config = dict(
    num_hidden_layers=13,
    hidden_size=512,
    num_attention_heads=3,
    num_key_value_heads=1,
    head_dim=128,
    intermediate_size=2048,
    vocab_size=41963,
    hidden_act='gelu',
    norm='layernorm',
    norm_place='pre',
    norm_eps=1e-05,
    positions='rope',
    rope_theta=100000.0,
    rope_fraction=0.75,
    qk_norm=False,
    attn_scale=0.0884,
    bias='none',
    tie_word_embeddings=True,
    parallel_block=False,
    init='normal',
    init_std_qkv=0.0233,
    init_std_o=0.00458,
    init_std_up=0.0233,
    init_std_down=0.00458,
    init_mimetic=0.7,
    optimizer='soap_variant',
    learning_rate=0.0036,
    beta1=0.95,
    beta2=0.95,
    weight_decay=0.22,
    lr_head=0.00758,
    warmup_steps=200,
    schedule='wsd',
    decay_fraction=1.0,
    decay_shape='linear',
    final_lr_fraction=0.02,
    batch_tokens=262144,
    max_seq_len=1024,
    doc_mask=True,
    train_tokens=849500000,
    max_steps=3241,
    dataset='wikipedia_en',
)
Each number is 200 + 40 x the weight over its row's rms, rounded and kept within 0 to 999. Layers, rows and columns count from 0. The size before them is the row's rms in percent of the matrix's.

# o: layer 10 attention output (transposed), 384x512, rms 0.0929, rows 11-23,138-151,266-279, columns 0-127
# v: layer 10 attention value, 128x512, rms 0.109, rows 11-23, columns 0-127
o138,118,168,139,165,145,212,235,162,204,287,223,173,172,213,194,214,124,158,257,255,205,308,185,187,227,249,185,193,236,228,192,234,167,217,225,225,223,189,206,75,198,241,144,252,80,235,168,241,223,203,159,214,160,149,189,203,258,218,197,174,154,119,215,198,178,136,280,220,158,165,200,161,236,205,166,235,198,156,239,258,126,226,213,198,198,189,270,131,162,262,213,211,221,218,182,242,167,117,225,191,287,222,239,151,248,199,137,218,160,199,249,177,269,240,216,143,170,275,187,185,212,150,239,269,236,157,177,244,268
o266,095,257,236,190,277,203,192,221,244,184,206,162,257,171,192,152,260,235,150,190,221,117,210,226,220,191,260,209,141,162,226,200,179,171,230,165,215,219,234,298,205,219,252,190,222,147,294,73,167,140,192,205,186,199,234,258,128,180,208,160,250,206,164,251,227,208,162,163,208,172,192,224,178,165,233,201,229,204,190,174,230,174,232,171,167,195,144,256,196,146,142,209,184,154,211,145,246,211,224,179,131,243,191,272,313,218,214,216,209,189,206,99,134,195,125,160,208,171,212,203,206,256,159,111,172,238,172,178,196
v11,098,247,241,136,154,234,150,169,181,201,177,189,216,259,242,167,180,188,175,188,250,196,219,241,225,282,217,134,267,195,168,233,195,206,185,220,120,153,193,212,165,143,180,225,156,134,218,272,187,232,214,192,149,221,265,211,206,298,171,218,222,213,197,203,164,167,203,238,184,240,225,266,199,239,114,209,178,178,225,230,61,207,267,181,200,184,106,240,147,221,249,192,185,232,222,215,212,201,183,272,177,171,251,214,202,204,270,220,247,206,194,253,212,150,205,190,144,244,228,168,226,225,202,203,210,239,326,168,203
o11,085,175,192,189,171,223,231,188,207,132,195,212,241,228,192,231,227,262,245,158,275,223,213,220,184,195,144,211,254,164,115,128,217,93,166,248,161,126,236,196,99,142,215,209,194,194,137,196,176,199,199,250,157,133,239,195,107,256,236,164,168,223,130,141,241,123,295,198,230,235,177,175,240,162,175,159,214,141,216,238,128,216,206,259,169,224,218,222,160,176,229,168,258,180,197,274,198,155,203,180,256,180,186,212,181,128,237,215,219,223,222,210,191,196,103,152,176,245,150,205,188,125,220,213,249,169,189,214,222
o139,114,191,217,145,224,138,226,171,204,196,196,230,231,193,186,155,125,312,221,198,172,167,187,210,202,231,184,221,205,138,179,179,248,186,241,185,164,148,252,234,103,160,193,142,212,158,182,224,220,266,185,218,163,137,183,197,121,223,238,226,204,190,206,269,160,152,273,190,207,216,317,303,224,174,194,162,223,69,176,218,132,239,206,211,228,244,222,139,227,179,237,196,232,217,224,239,183,223,144,237,201,156,252,207,166,153,222,250,268,250,204,247,206,256,187,205,242,189,146,180,168,136,167,160,216,164,190,221,144
o267,092,219,225,225,204,179,190,169,157,238,223,183,165,218,183,246,241,182,229,254,202,274,168,150,223,178,208,217,112,280,223,192,160,220,235,149,211,209,116,228,193,215,270,218,280,212,188,162,196,191,165,143,150,169,237,185,218,273,147,180,105,186,237,173,261,237,137,205,199,154,190,96,164,150,242,210,178,251,222,165,234,236,176,168,217,191,204,224,242,230,221,209,203,169,206,192,192,238,207,153,213,259,144,189,215,195,231,205,142,196,174,180,174,232,229,154,200,186,188,252,234,271,264,241,228,141,205,201,212
v12,101,223,216,279,164,190,189,237,298,181,199,189,181,251,198,176,183,279,178,162,183,257,206,152,190,140,230,223,225,232,180,152,120,144,215,220,236,224,169,184,196,351,152,143,240,202,212,190,204,164,194,221,261,255,193,185,198,241,270,139,289,227,148,293,228,201,229,157,240,113,160,195,211,131,177,217,195,239,220,100,143,261,204,148,197,277,183,198,210,183,241,176,230,200,240,226,180,248,146,225,201,216,143,175,197,214,230,227,241,215,223,263,156,189,117,220,158,241,171,237,242,235,215,167,258,144,237,216,226
o12,086,238,248,250,139,167,154,206,188,236,163,169,182,184,222,157,216,173,240,170,168,329,124,199,141,209,254,292,191,131,132,188,185,276,175,157,150,171,208,181,204,279,253,181,186,203,297,134,201,208,257,285,202,228,166,236,223,156,198,177,200,235,178,186,245,194,272,132,196,196,258,204,215,202,153,245,186,214,173,135,227,159,204,183,197,179,239,102,212,196,223,259,202,180,177,237,239,195,178,218,200,221,201,168,220,111,174,212,183,207,157,192,197,242,183,258,159,205,243,205,144,217,165,158,221,139,242,109,258
o140,121,319,234,319,220,252,183,187,228,219,231,248,225,199,194,159,181,176,223,209,250,242,134,141,127,211,185,371,169,214,186,122,188,331,207,195,188,221,222,141,147,271,193,189,190,209,168,259,215,201,199,191,201,249,186,183,225,174,194,175,253,193,185,176,284,208,240,212,198,194,231,171,228,199,223,239,142,291,224,191,204,259,152,182,167,283,209,106,203,218,239,254,162,210,221,171,198,197,135,271,228,216,211,165,139,173,167,153,192,238,251,139,162,196,193,278,229,204,220,181,228,267,199,208,151,149,241,165,189
o268,101,197,148,62,249,154,184,163,181,219,205,173,173,195,232,248,145,153,229,187,186,208,191,251,188,223,174,148,185,232,217,185,253,209,223,197,196,172,192,242,242,110,132,230,240,178,207,177,185,159,214,167,179,193,216,237,200,194,168,271,137,210,246,187,203,165,233,133,184,223,226,162,177,246,218,221,233,130,195,226,177,161,211,212,242,104,246,243,146,184,204,203,174,187,206,256,185,196,247,199,179,198,288,190,204,210,190,207,143,215,176,167,200,211,225,144,192,210,176,251,204,101,135,210,252,260,156,284,187
v13,104,260,225,255,218,124,196,215,156,153,141,232,296,258,140,222,172,229,240,141,188,191,202,205,259,179,240,217,162,225,165,221,223,320,137,209,196,199,218,229,185,207,224,201,224,201,214,176,214,141,172,140,213,269,170,213,132,180,218,222,241,138,213,186,238,227,240,226,198,226,195,188,219,148,221,213,231,162,238,217,175,188,122,183,221,186,256,246,213,188,252,220,222,159,276,273,191,218,218,157,166,194,275,205,198,231,291,173,198,226,239,184,133,192,173,249,172,195,225,244,257,126,188,272,203,167,214,228,185
o13,086,180,190,194,248,164,189,121,142,160,146,246,214,239,191,218,156,148,271,175,198,230,194,218,215,167,197,209,188,202,176,225,244,171,144,166,210,235,171,199,180,240,150,147,268,243,190,140,188,132,117,237,205,238,162,188,181,91,224,181,233,186,204,260,219,148,208,121,198,171,204,150,192,167,195,247,209,162,202,143,222,152,228,240,175,206,298,178,227,186,301,196,175,191,261,254,221,170,185,257,198,162,260,211,194,175,177,193,220,217,224,128,189,168,252,156,176,165,230,214,142,205,169,201,250,216,125,157,167
o141,118,241,274,226,184,209,132,218,178,175,89,218,214,173,206,213,131,156,258,113,153,261,213,182,189,205,218,191,215,202,194,249,198,254,133,162,207,230,140,191,159,218,148,205,151,236,204,217,164,167,135,158,203,213,222,208,206,154,191,218,262,151,211,197,218,155,233,158,204,193,181,224,208,213,214,207,164,240,152,160,181,152,212,175,196,155,273,218,226,201,250,198,231,179,242,272,208,272,259,221,205,154,184,207,245,179,209,201,260,240,219,139,216,236,219,72,216,167,135,191,126,224,171,269,197,120,207,194,168
o269,095,128,73,195,175,215,265,251,155,216,313,192,241,204,230,211,279,230,179,280,208,223,239,172,183,218,229,152,238,194,230,168,194,135,201,230,198,176,171,198,202,177,210,177,296,209,144,213,209,217,224,269,183,151,148,172,196,0,162,240,168,290,202,260,194,201,210,257,185,224,236,191,152,176,224,148,235,223,201,199,169,258,237,252,226,222,164,168,200,208,185,149,149,244,170,159,214,148,190,187,208,243,199,170,139,146,165,194,98,175,196,166,202,183,156,244,238,216,257,199,180,192,212,124,189,288,259,155,211
v14,102,247,179,199,195,112,218,244,182,224,173,259,140,204,190,191,194,183,210,158,171,205,170,134,170,194,192,189,275,203,223,235,234,264,175,162,195,233,175,192,193,196,261,181,179,189,278,228,151,246,165,188,226,162,234,290,156,255,211,157,200,211,178,269,221,159,148,188,242,254,230,142,243,209,210,168,259,284,166,123,184,225,186,262,250,162,173,261,185,267,107,212,156,215,208,162,177,235,146,171,206,223,210,175,250,228,183,170,159,203,155,229,206,218,129,156,198,215,236,191,148,172,269,167,209,232,217,222,260
o14,088,110,234,142,230,134,180,255,125,142,181,207,120,207,257,146,156,188,225,186,215,250,198,234,288,152,146,195,182,233,112,204,189,231,195,197,189,237,187,163,180,190,157,142,191,204,209,251,233,171,209,158,203,205,184,247,216,226,249,180,164,169,261,244,225,274,136,207,176,159,217,223,233,191,252,172,159,232,213,176,128,241,211,264,125,238,219,143,118,190,209,184,243,205,187,201,185,183,253,191,256,209,247,200,199,197,269,178,160,184,236,197,244,150,217,174,139,169,167,228,125,166,283,190,206,135,185,190,178
o142,111,200,191,202,190,178,133,238,159,260,238,225,165,235,230,255,159,275,236,148,232,235,168,225,249,200,95,108,136,221,172,277,229,185,216,205,183,218,155,179,187,168,204,191,219,209,220,187,221,205,296,215,193,192,213,204,204,130,228,232,166,207,226,239,187,186,177,195,300,195,189,238,210,231,207,167,191,237,201,190,212,224,191,235,210,216,266,177,135,214,199,181,171,181,258,126,149,231,252,126,273,213,194,249,214,341,248,221,225,139,228,246,170,203,239,166,177,173,180,210,186,173,238,199,222,199,144,215,188
o270,099,230,196,199,155,278,244,206,203,142,250,130,193,212,177,177,290,168,193,191,225,241,236,216,150,224,198,218,171,233,157,137,183,138,206,196,166,190,211,197,271,255,176,150,230,192,212,216,271,134,180,173,216,255,133,99,201,246,199,236,239,172,231,226,157,131,222,181,219,99,208,158,211,198,218,257,180,163,187,214,230,153,228,149,228,203,198,156,210,164,264,140,209,158,185,223,197,145,200,260,147,174,221,173,161,104,286,242,139,315,206,144,219,188,179,224,198,205,204,231,217,235,244,227,202,165,301,203,213
v15,098,231,183,245,195,211,180,137,207,178,202,134,264,119,161,190,247,218,196,101,185,209,99,151,214,181,167,246,196,253,172,211,177,155,225,178,211,231,221,197,186,189,219,261,253,225,117,218,206,192,237,236,242,281,221,144,219,204,211,160,212,182,200,191,131,188,168,224,212,191,210,224,216,218,231,274,249,179,92,223,188,184,204,175,254,211,137,162,203,235,207,225,256,209,210,155,125,237,171,212,168,227,164,147,191,192,169,236,144,247,263,219,127,180,204,147,203,206,219,240,209,242,292,243,182,226,247,255,228
o15,090,170,131,294,234,196,182,160,207,173,233,178,227,189,213,206,233,110,232,120,277,285,200,192,224,267,198,129,220,237,190,257,161,204,240,219,281,166,221,280,188,247,148,174,168,198,180,238,182,227,234,193,138,220,193,115,158,246,285,172,203,214,234,157,169,203,195,201,249,225,167,270,195,213,174,166,122,193,213,235,222,151,181,128,278,179,235,177,240,204,160,202,271,244,251,218,232,174,154,197,206,161,168,217,120,225,169,230,138,259,202,184,248,145,207,174,211,222,204,221,202,287,240,181,187,184,214,200,229
o143,105,171,160,162,180,178,139,99,229,163,210,187,231,159,212,231,179,141,241,168,213,265,133,155,213,255,156,200,231,278,256,202,166,256,225,156,235,209,238,161,102,171,151,227,206,195,158,216,204,196,252,218,134,243,231,199,205,175,223,174,218,272,209,126,156,191,181,247,147,231,108,237,228,168,196,198,261,182,207,189,164,199,266,163,245,127,143,142,217,224,238,248,180,139,240,202,220,271,178,216,210,200,147,141,209,152,151,193,171,243,262,179,210,153,196,143,223,217,238,225,170,218,224,219,234,238,215,228,213
o271,101,245,204,207,250,213,208,255,197,263,167,215,140,280,182,214,195,173,167,240,169,131,174,236,188,151,213,213,200,166,183,174,165,145,159,247,182,251,160,240,212,238,261,182,138,171,233,243,223,224,164,145,227,198,186,224,231,182,164,286,139,175,241,204,235,191,256,198,222,243,232,184,190,152,216,183,127,234,234,223,147,240,164,271,156,252,244,299,161,190,172,227,283,242,208,158,218,228,263,223,231,183,217,237,211,268,185,208,213,226,160,205,279,192,162,228,225,170,140,148,279,184,181,177,216,194,188,124,146
v16,098,236,143,245,225,209,202,292,200,212,171,291,84,167,184,193,260,140,143,209,242,214,241,129,199,152,123,153,226,237,215,163,291,185,146,237,206,192,210,194,167,140,187,233,201,212,219,265,209,193,183,161,127,178,208,220,211,221,211,277,237,140,227,143,240,193,176,246,160,230,98,167,157,229,227,172,150,273,241,235,196,176,223,195,177,182,201,182,185,241,277,262,166,243,280,236,170,227,150,175,258,179,155,191,217,283,162,264,225,178,144,238,231,197,213,168,223,168,188,197,176,242,293,246,207,247,153,217,231
o16,084,132,208,275,164,181,131,228,229,164,173,240,264,178,208,161,252,193,200,228,190,162,167,163,128,156,202,197,174,180,198,193,201,251,193,233,221,179,178,215,135,157,212,169,246,211,185,167,213,178,196,109,249,201,186,207,231,205,188,211,230,182,200,228,145,212,231,186,171,197,240,225,189,193,196,214,283,193,190,252,175,148,190,182,116,182,189,181,196,277,220,248,177,182,210,202,170,203,256,172,224,242,135,288,235,181,208,211,236,225,226,244,204,236,225,149,158,229,206,167,202,197,201,247,231,271,180,194,255
o144,119,176,182,307,209,188,155,225,202,185,223,245,314,137,153,210,170,201,187,165,223,205,182,263,215,95,256,184,150,213,203,207,207,213,134,214,180,178,174,263,191,138,228,201,274,201,245,195,200,203,222,175,145,239,173,216,258,168,197,216,167,180,199,213,144,178,201,191,243,202,294,144,174,191,180,140,219,212,175,190,166,100,205,203,159,140,243,168,271,262,231,218,183,142,187,185,226,215,219,73,249,201,121,292,233,210,226,125,174,234,204,167,193,214,250,174,144,247,242,245,208,275,279,216,176,225,211,165,226
o272,096,177,192,156,213,150,208,172,214,301,170,205,167,229,229,156,198,200,194,177,221,161,164,232,203,243,187,242,338,167,188,203,179,183,213,208,350,247,209,204,167,225,219,234,197,183,206,131,278,161,162,211,219,186,207,144,169,258,208,152,194,198,165,245,197,198,231,209,201,162,206,219,179,145,225,258,247,172,188,151,224,256,246,195,165,276,190,237,192,128,148,207,212,183,233,228,256,190,175,206,192,212,243,228,181,156,178,258,182,201,228,167,199,196,195,218,165,238,167,207,199,112,117,103,244,181,230,183,182
v17,099,200,195,219,216,277,181,169,265,198,178,285,237,246,175,150,205,206,207,207,222,158,248,247,197,216,191,172,276,245,193,154,188,204,173,184,265,215,213,185,226,208,217,178,201,196,208,205,174,170,186,205,237,192,182,228,213,185,179,146,264,168,181,195,118,183,296,223,200,229,223,167,140,237,304,222,88,230,220,233,270,233,189,250,228,184,219,167,223,186,147,140,163,285,238,287,164,170,189,157,137,220,249,239,213,170,160,191,207,159,100,226,204,239,228,162,244,230,194,242,228,204,266,205,192,185,157,212,191
o17,083,196,159,162,250,148,233,230,198,195,187,224,198,251,243,285,210,247,234,215,191,234,255,170,192,173,206,203,273,210,148,217,167,219,226,140,177,230,187,158,213,188,257,214,180,185,249,262,244,242,248,236,231,236,184,236,190,186,246,228,252,210,234,165,206,248,215,257,181,248,145,101,173,134,319,239,230,184,260,229,202,144,217,186,164,198,171,89,188,143,186,163,199,252,216,230,148,236,284,202,229,214,229,247,191,205,285,214,153,196,192,224,189,204,175,161,247,254,205,173,191,134,89,253,193,258,177,192,202
o145,116,163,207,178,189,209,237,124,184,221,175,209,167,211,207,177,223,218,190,205,241,134,243,226,222,154,243,226,276,105,181,196,193,248,249,185,218,164,195,160,267,213,264,225,166,154,201,257,193,212,223,196,232,139,205,204,199,286,244,198,139,258,246,167,186,150,202,206,152,285,177,180,170,205,302,208,125,256,260,143,205,177,233,144,191,197,175,221,142,145,180,200,189,206,260,243,137,149,252,159,254,184,245,211,231,201,216,245,157,193,152,200,171,254,183,108,234,190,209,169,260,243,148,168,198,216,172,240,163
o273,096,232,182,206,176,150,259,227,196,240,203,189,248,146,191,229,218,192,136,263,200,239,186,154,196,282,211,178,178,209,239,209,163,214,208,241,195,233,230,229,199,225,230,139,200,258,188,170,208,247,195,148,217,220,198,207,177,266,166,242,233,167,169,236,191,290,179,181,236,141,215,269,217,149,109,159,272,165,205,215,177,158,170,184,140,144,225,216,232,258,228,196,169,188,168,189,212,226,181,272,270,250,169,238,161,207,212,218,196,190,227,150,201,194,297,289,146,204,220,197,167,145,199,200,193,273,240,214,209
v18,100,242,188,121,192,229,160,238,194,215,215,169,211,193,209,205,244,216,264,158,214,180,126,172,207,203,281,156,216,198,244,198,224,209,204,267,168,185,169,160,197,158,155,124,156,218,147,204,160,141,167,175,258,256,240,172,212,202,212,192,256,166,183,199,153,208,243,190,211,167,272,187,168,188,166,130,151,190,186,171,258,179,165,194,146,262,117,186,242,181,208,189,174,161,179,160,201,167,207,140,199,158,169,248,215,166,184,194,128,173,236,189,164,211,195,128,179,178,238,144,209,173,190,238,198,203,201,250,211
o18,084,194,233,143,172,126,163,133,235,160,238,131,228,264,200,89,159,248,208,132,161,261,207,179,220,169,225,179,202,181,158,250,257,214,236,164,113,172,238,259,249,224,159,147,285,209,168,179,189,214,171,291,170,263,175,194,179,217,198,248,229,177,243,183,207,199,194,154,225,185,171,189,217,105,221,144,166,167,197,171,174,145,171,262,199,192,145,227,266,256,139,179,181,192,252,137,177,235,207,229,195,211,296,215,199,189,144,206,135,175,222,241,190,182,182,196,272,203,201,172,226,155,163,109,202,237,240,132,325
o146,120,162,212,194,210,144,143,186,166,189,221,209,225,304,182,171,175,212,232,231,210,174,137,166,211,180,217,151,149,216,157,184,253,171,271,181,107,163,245,210,134,170,184,167,180,156,166,216,148,216,190,311,204,236,210,191,173,185,239,211,234,230,227,213,194,105,209,180,195,184,212,157,228,125,200,238,159,145,211,148,173,220,189,232,216,177,190,258,283,167,155,208,134,172,219,123,200,232,226,158,109,166,261,207,216,147,197,203,179,193,239,257,139,162,202,204,206,178,219,130,238,232,235,146,172,235,177,141,276
o274,101,198,226,251,254,250,242,202,254,280,237,211,240,180,256,217,236,252,182,190,178,176,337,241,152,285,193,230,245,164,185,204,186,163,226,204,218,262,197,251,210,205,217,211,244,191,230,178,223,171,221,140,147,163,185,179,175,123,214,159,209,191,193,182,218,179,200,219,231,174,182,218,203,224,143,229,192,237,238,191,212,221,191,209,233,213,177,148,123,198,222,227,280,188,206,179,181,178,163,219,222,214,195,143,187,286,181,191,259,220,178,179,242,190,244,132,176,247,157,217,209,269,201,248,248,201,187,203,152
v19,098,231,230,176,218,146,176,185,154,194,221,194,176,115,145,149,197,196,218,239,192,231,224,116,223,158,266,163,210,229,181,202,197,191,269,227,216,104,197,177,207,269,199,172,100,212,134,202,159,205,205,207,248,256,199,198,226,145,196,201,127,170,175,215,200,252,242,169,154,275,264,232,185,232,260,97,236,237,184,243,122,165,149,245,200,171,199,217,255,203,230,234,224,221,227,239,229,197,190,157,211,145,220,187,204,232,192,209,125,164,216,101,184,258,227,196,176,164,187,188,256,258,157,192,206,205,239,282,257
o19,083,228,141,161,299,180,179,171,192,226,218,190,170,200,185,208,256,227,243,194,186,261,217,206,179,230,229,166,254,205,225,185,222,261,192,232,171,130,222,187,178,215,179,204,203,198,192,229,250,277,260,179,175,124,127,241,170,236,171,208,159,220,199,134,202,177,183,190,213,167,265,228,135,266,191,158,157,153,159,154,181,170,145,187,239,190,231,177,176,200,226,205,202,183,172,269,224,218,238,192,212,147,271,234,226,211,209,224,186,165,164,202,126,226,191,276,234,258,181,219,240,178,170,199,222,158,259,213,202
o147,114,188,215,123,208,197,225,256,188,213,209,181,168,199,183,222,219,174,200,188,161,251,238,259,215,228,218,198,192,198,214,212,272,180,281,193,161,136,192,234,194,232,208,247,229,207,136,169,246,222,206,197,224,158,132,251,235,277,159,235,123,205,104,183,196,174,197,213,253,159,200,185,194,190,164,231,145,194,208,208,160,170,145,225,207,181,213,176,272,157,217,262,223,201,190,231,211,224,253,209,201,183,204,201,212,220,239,204,172,221,240,214,138,184,196,297,204,248,218,183,229,169,241,217,250,162,227,227,219
o275,096,203,197,221,153,255,195,228,245,239,172,203,218,190,290,251,189,187,203,216,224,184,178,187,186,199,174,220,216,186,261,214,157,206,177,197,183,231,247,208,253,145,145,190,213,231,378,264,242,187,241,234,260,281,181,179,213,146,183,88,238,298,235,225,214,250,164,120,156,253,252,190,244,213,182,208,235,243,192,154,240,233,199,145,195,180,218,161,99,144,234,191,183,179,170,165,154,209,195,272,215,182,214,167,178,220,173,217,217,193,185,242,190,165,220,193,220,256,206,207,213,191,180,180,221,209,179,131,155
v20,098,223,194,222,109,143,211,151,159,249,195,215,180,195,272,324,249,221,188,170,193,228,172,175,204,159,235,201,154,171,227,208,183,158,211,158,227,219,191,196,185,195,197,174,210,156,200,211,174,217,216,184,143,200,248,202,198,206,277,237,188,122,91,263,174,146,210,198,221,214,125,216,170,257,175,253,238,193,193,233,237,241,199,131,220,158,169,199,222,204,181,218,212,218,249,161,219,184,180,151,206,153,186,186,233,230,171,201,201,205,183,197,199,198,257,185,150,203,199,197,229,249,269,146,241,225,192,285,194
o20,086,170,192,177,240,219,214,186,158,206,216,216,193,170,218,228,191,203,155,232,195,166,202,113,218,191,262,134,221,203,200,233,272,188,196,278,205,270,190,198,262,117,211,163,176,161,214,182,212,198,174,151,173,183,209,197,267,185,207,164,174,173,184,199,121,224,169,236,215,151,174,176,188,264,126,260,215,186,170,216,191,192,154,184,159,218,232,251,225,189,135,229,195,231,238,133,198,122,160,237,156,221,233,163,222,244,217,177,236,265,243,205,200,224,188,151,244,195,242,166,243,250,217,218,240,264,223,168,207
o148,118,152,191,169,150,210,176,207,221,228,269,183,248,171,199,236,236,166,174,153,270,206,127,139,214,169,280,169,212,199,105,228,189,228,255,207,214,244,185,213,293,90,236,166,218,174,207,190,207,182,177,164,166,234,242,176,130,218,219,164,268,225,159,181,121,247,179,268,197,164,220,181,159,263,171,246,165,223,170,249,191,240,190,179,195,182,235,195,211,194,158,193,218,256,190,167,196,222,201,160,203,206,222,209,198,179,157,92,232,155,277,226,167,192,205,111,244,223,260,202,203,209,261,187,230,184,189,217,212
o276,095,212,175,203,187,206,188,170,242,113,88,199,259,132,257,178,141,197,234,208,181,228,257,249,191,190,182,173,223,227,224,164,237,245,216,129,239,165,210,192,185,176,167,169,170,207,210,175,211,189,195,256,269,210,191,206,195,125,215,208,216,187,251,229,222,204,215,200,164,224,222,238,265,137,191,137,204,261,222,137,218,174,172,265,201,179,250,232,171,220,218,174,208,175,186,222,243,172,122,221,254,205,210,195,129,257,170,195,120,144,150,160,216,217,195,263,151,197,169,177,84,163,117,247,129,213,188,160,225
v21,098,259,166,229,165,172,244,202,243,139,305,191,255,155,192,189,220,260,181,185,105,224,200,193,200,198,278,177,188,278,192,196,239,168,209,256,166,226,217,180,233,193,172,204,228,154,261,211,262,232,193,282,170,152,106,184,160,216,239,194,216,165,196,204,236,218,114,267,238,188,136,168,293,148,266,236,245,203,133,178,233,177,191,163,182,219,142,220,204,153,192,175,237,255,230,177,226,167,172,201,182,123,201,238,148,251,276,143,159,248,149,262,242,243,231,221,163,198,212,177,169,267,256,236,165,286,260,199,227
o21,082,191,211,179,201,145,238,175,241,266,220,171,263,162,187,189,216,270,210,140,237,239,149,206,191,205,216,207,199,186,212,216,200,162,197,241,232,134,235,134,138,218,219,204,303,229,180,186,218,193,217,206,129,150,157,163,297,145,200,205,194,226,221,246,261,182,141,286,164,212,165,194,220,227,251,180,196,173,200,227,212,180,251,201,205,172,177,268,142,195,219,210,201,135,200,211,230,228,295,258,182,109,297,267,221,228,259,230,203,234,182,213,164,232,247,160,185,133,202,224,178,144,173,231,230,171,233,169,248
o149,109,235,185,172,203,197,192,223,251,164,262,174,249,173,180,176,219,267,173,154,199,235,179,209,203,241,263,229,205,225,208,199,242,143,193,241,275,205,172,204,216,182,233,142,216,178,224,229,252,198,242,254,206,141,186,185,266,175,201,183,196,208,187,227,229,180,165,192,181,159,213,234,239,179,238,220,237,170,194,169,167,191,225,202,177,220,143,181,233,181,155,257,269,164,251,226,181,189,208,144,171,104,205,160,177,240,273,102,216,234,190,180,160,211,159,242,186,217,249,244,150,217,244,220,168,221,237,194,189
o277,093,192,256,207,249,183,188,196,146,193,245,215,211,273,209,160,209,179,159,185,224,160,180,187,221,165,142,184,143,164,166,206,110,221,189,202,159,138,186,223,149,189,212,251,237,253,156,198,136,162,259,205,184,217,224,178,219,193,192,202,208,266,212,256,146,180,194,219,198,232,197,209,176,242,225,175,158,200,191,182,119,252,191,154,250,213,257,151,202,250,207,210,258,165,162,182,217,229,269,194,235,276,220,176,252,108,220,212,188,182,220,155,182,178,279,147,205,207,159,212,259,139,173,182,223,146,154,177,200
v22,100,183,221,218,225,226,230,95,200,148,265,158,199,183,250,265,270,214,195,202,182,158,208,240,186,231,136,209,255,253,220,182,217,179,179,160,220,173,205,167,273,121,184,190,233,138,167,238,228,206,116,313,172,181,230,227,190,228,192,183,262,178,162,212,218,147,160,168,183,190,133,183,166,189,211,177,204,169,195,217,174,189,109,161,192,274,175,199,242,232,188,177,219,245,234,185,245,262,194,205,208,243,160,140,217,214,209,212,201,220,223,219,267,271,193,205,271,203,173,195,253,165,198,214,176,165,218,217,191
o22,085,250,202,209,239,212,187,211,179,223,138,102,208,150,214,248,227,179,176,289,175,104,173,200,207,246,214,198,180,204,174,225,220,185,242,204,233,215,229,116,233,220,224,201,282,220,194,104,151,205,176,246,226,147,195,232,226,130,170,136,237,221,252,126,205,166,139,220,205,195,108,253,193,247,202,111,197,236,206,131,192,202,177,207,219,171,258,185,214,210,206,258,182,223,170,186,230,113,230,138,171,127,171,246,161,269,169,208,199,197,207,209,145,224,193,171,180,176,207,222,176,248,168,163,201,213,153,265,223
o150,114,262,188,181,194,209,220,249,194,159,160,174,212,165,158,224,214,223,228,274,151,169,195,318,225,263,171,210,152,247,188,168,157,248,194,243,182,245,213,204,163,249,236,184,227,184,185,236,157,190,201,182,171,190,224,294,278,182,187,203,243,198,247,163,202,196,179,158,254,200,134,245,225,198,190,135,258,224,220,181,217,115,191,130,243,184,212,211,244,146,248,211,159,259,218,251,178,88,245,168,236,192,124,203,217,252,150,215,174,233,183,223,179,212,198,226,208,192,186,142,206,198,140,159,149,198,184,260,217
o278,102,229,241,228,177,225,183,214,202,215,154,244,163,171,220,180,211,168,229,161,255,242,158,184,101,163,268,158,248,120,197,230,259,143,269,177,230,282,154,224,262,182,169,281,149,192,248,222,268,169,240,166,243,191,231,109,112,190,203,264,181,138,184,264,162,175,172,232,240,237,218,206,232,225,155,249,113,197,180,212,113,263,228,235,177,206,228,199,237,190,187,159,221,134,217,210,130,190,192,144,215,241,192,252,154,164,260,198,202,167,152,168,220,251,191,177,154,180,146,190,141,205,242,188,277,262,231,176,222
v23,100,219,205,275,182,143,197,207,145,164,194,197,205,219,178,182,207,268,267,192,219,176,207,183,220,219,173,156,252,204,205,169,230,167,219,209,171,147,194,258,281,151,193,155,265,161,244,183,197,126,160,302,233,178,221,139,232,265,142,193,223,221,192,237,184,172,183,277,189,209,223,161,137,199,165,240,182,260,205,193,262,209,240,313,301,178,234,201,160,237,277,148,213,223,213,227,225,188,201,213,200,197,128,193,246,168,168,208,186,140,164,223,208,189,211,189,301,229,217,162,253,262,132,246,216,169,235,143,178
o23,088,175,253,253,194,228,212,193,238,168,223,234,195,189,167,199,201,287,234,133,225,178,151,241,239,225,185,243,171,131,234,242,190,205,107,225,189,161,177,219,229,119,262,141,231,244,144,159,88,225,205,243,195,137,210,185,240,202,189,164,233,243,128,212,171,227,206,204,214,243,234,232,207,166,57,288,251,211,266,204,283,129,155,188,214,162,227,300,131,242,221,249,200,197,163,190,184,156,234,200,143,217,235,242,200,246,186,218,206,146,231,109,207,212,165,190,254,246,158,124,175,229,221,179,252,226,272,176,229
o151,107,187,268,240,226,187,222,166,211,124,214,162,201,197,146,249,250,273,193,163,176,192,116,208,226,220,165,166,162,171,235,200,202,223,185,195,201,250,219,235,294,182,149,172,217,274,184,241,134,217,196,282,250,185,223,227,262,163,235,217,226,182,99,168,199,223,253,310,223,169,151,236,203,302,130,223,188,206,192,199,254,188,211,273,187,194,205,261,245,162,209,261,185,221,167,238,198,154,198,263,113,123,199,223,151,241,193,244,188,193,236,190,213,153,221,197,265,229,233,169,150,171,217,232,212,182,228,220,276
o279,104,258,201,174,155,264,202,213,265,164,182,233,150,200,269,199,205,185,181,227,231,185,161,168,205,174,268,194,244,166,169,167,193,201,206,156,267,225,205,172,178,250,240,165,179,133,169,201,235,223,235,125,184,234,161,209,161,228,229,283,221,151,249,235,137,240,175,200,239,273,253,233,196,182,194,283,211,142,183,261,176,150,214,131,183,196,170,240,145,148,171,275,219,224,178,161,222,247,246,148,272,254,213,204,232,203,312,104,191,186,222,135,163,228,230,233,144,142,155,166,192,214,187,159,199,205,201,191,228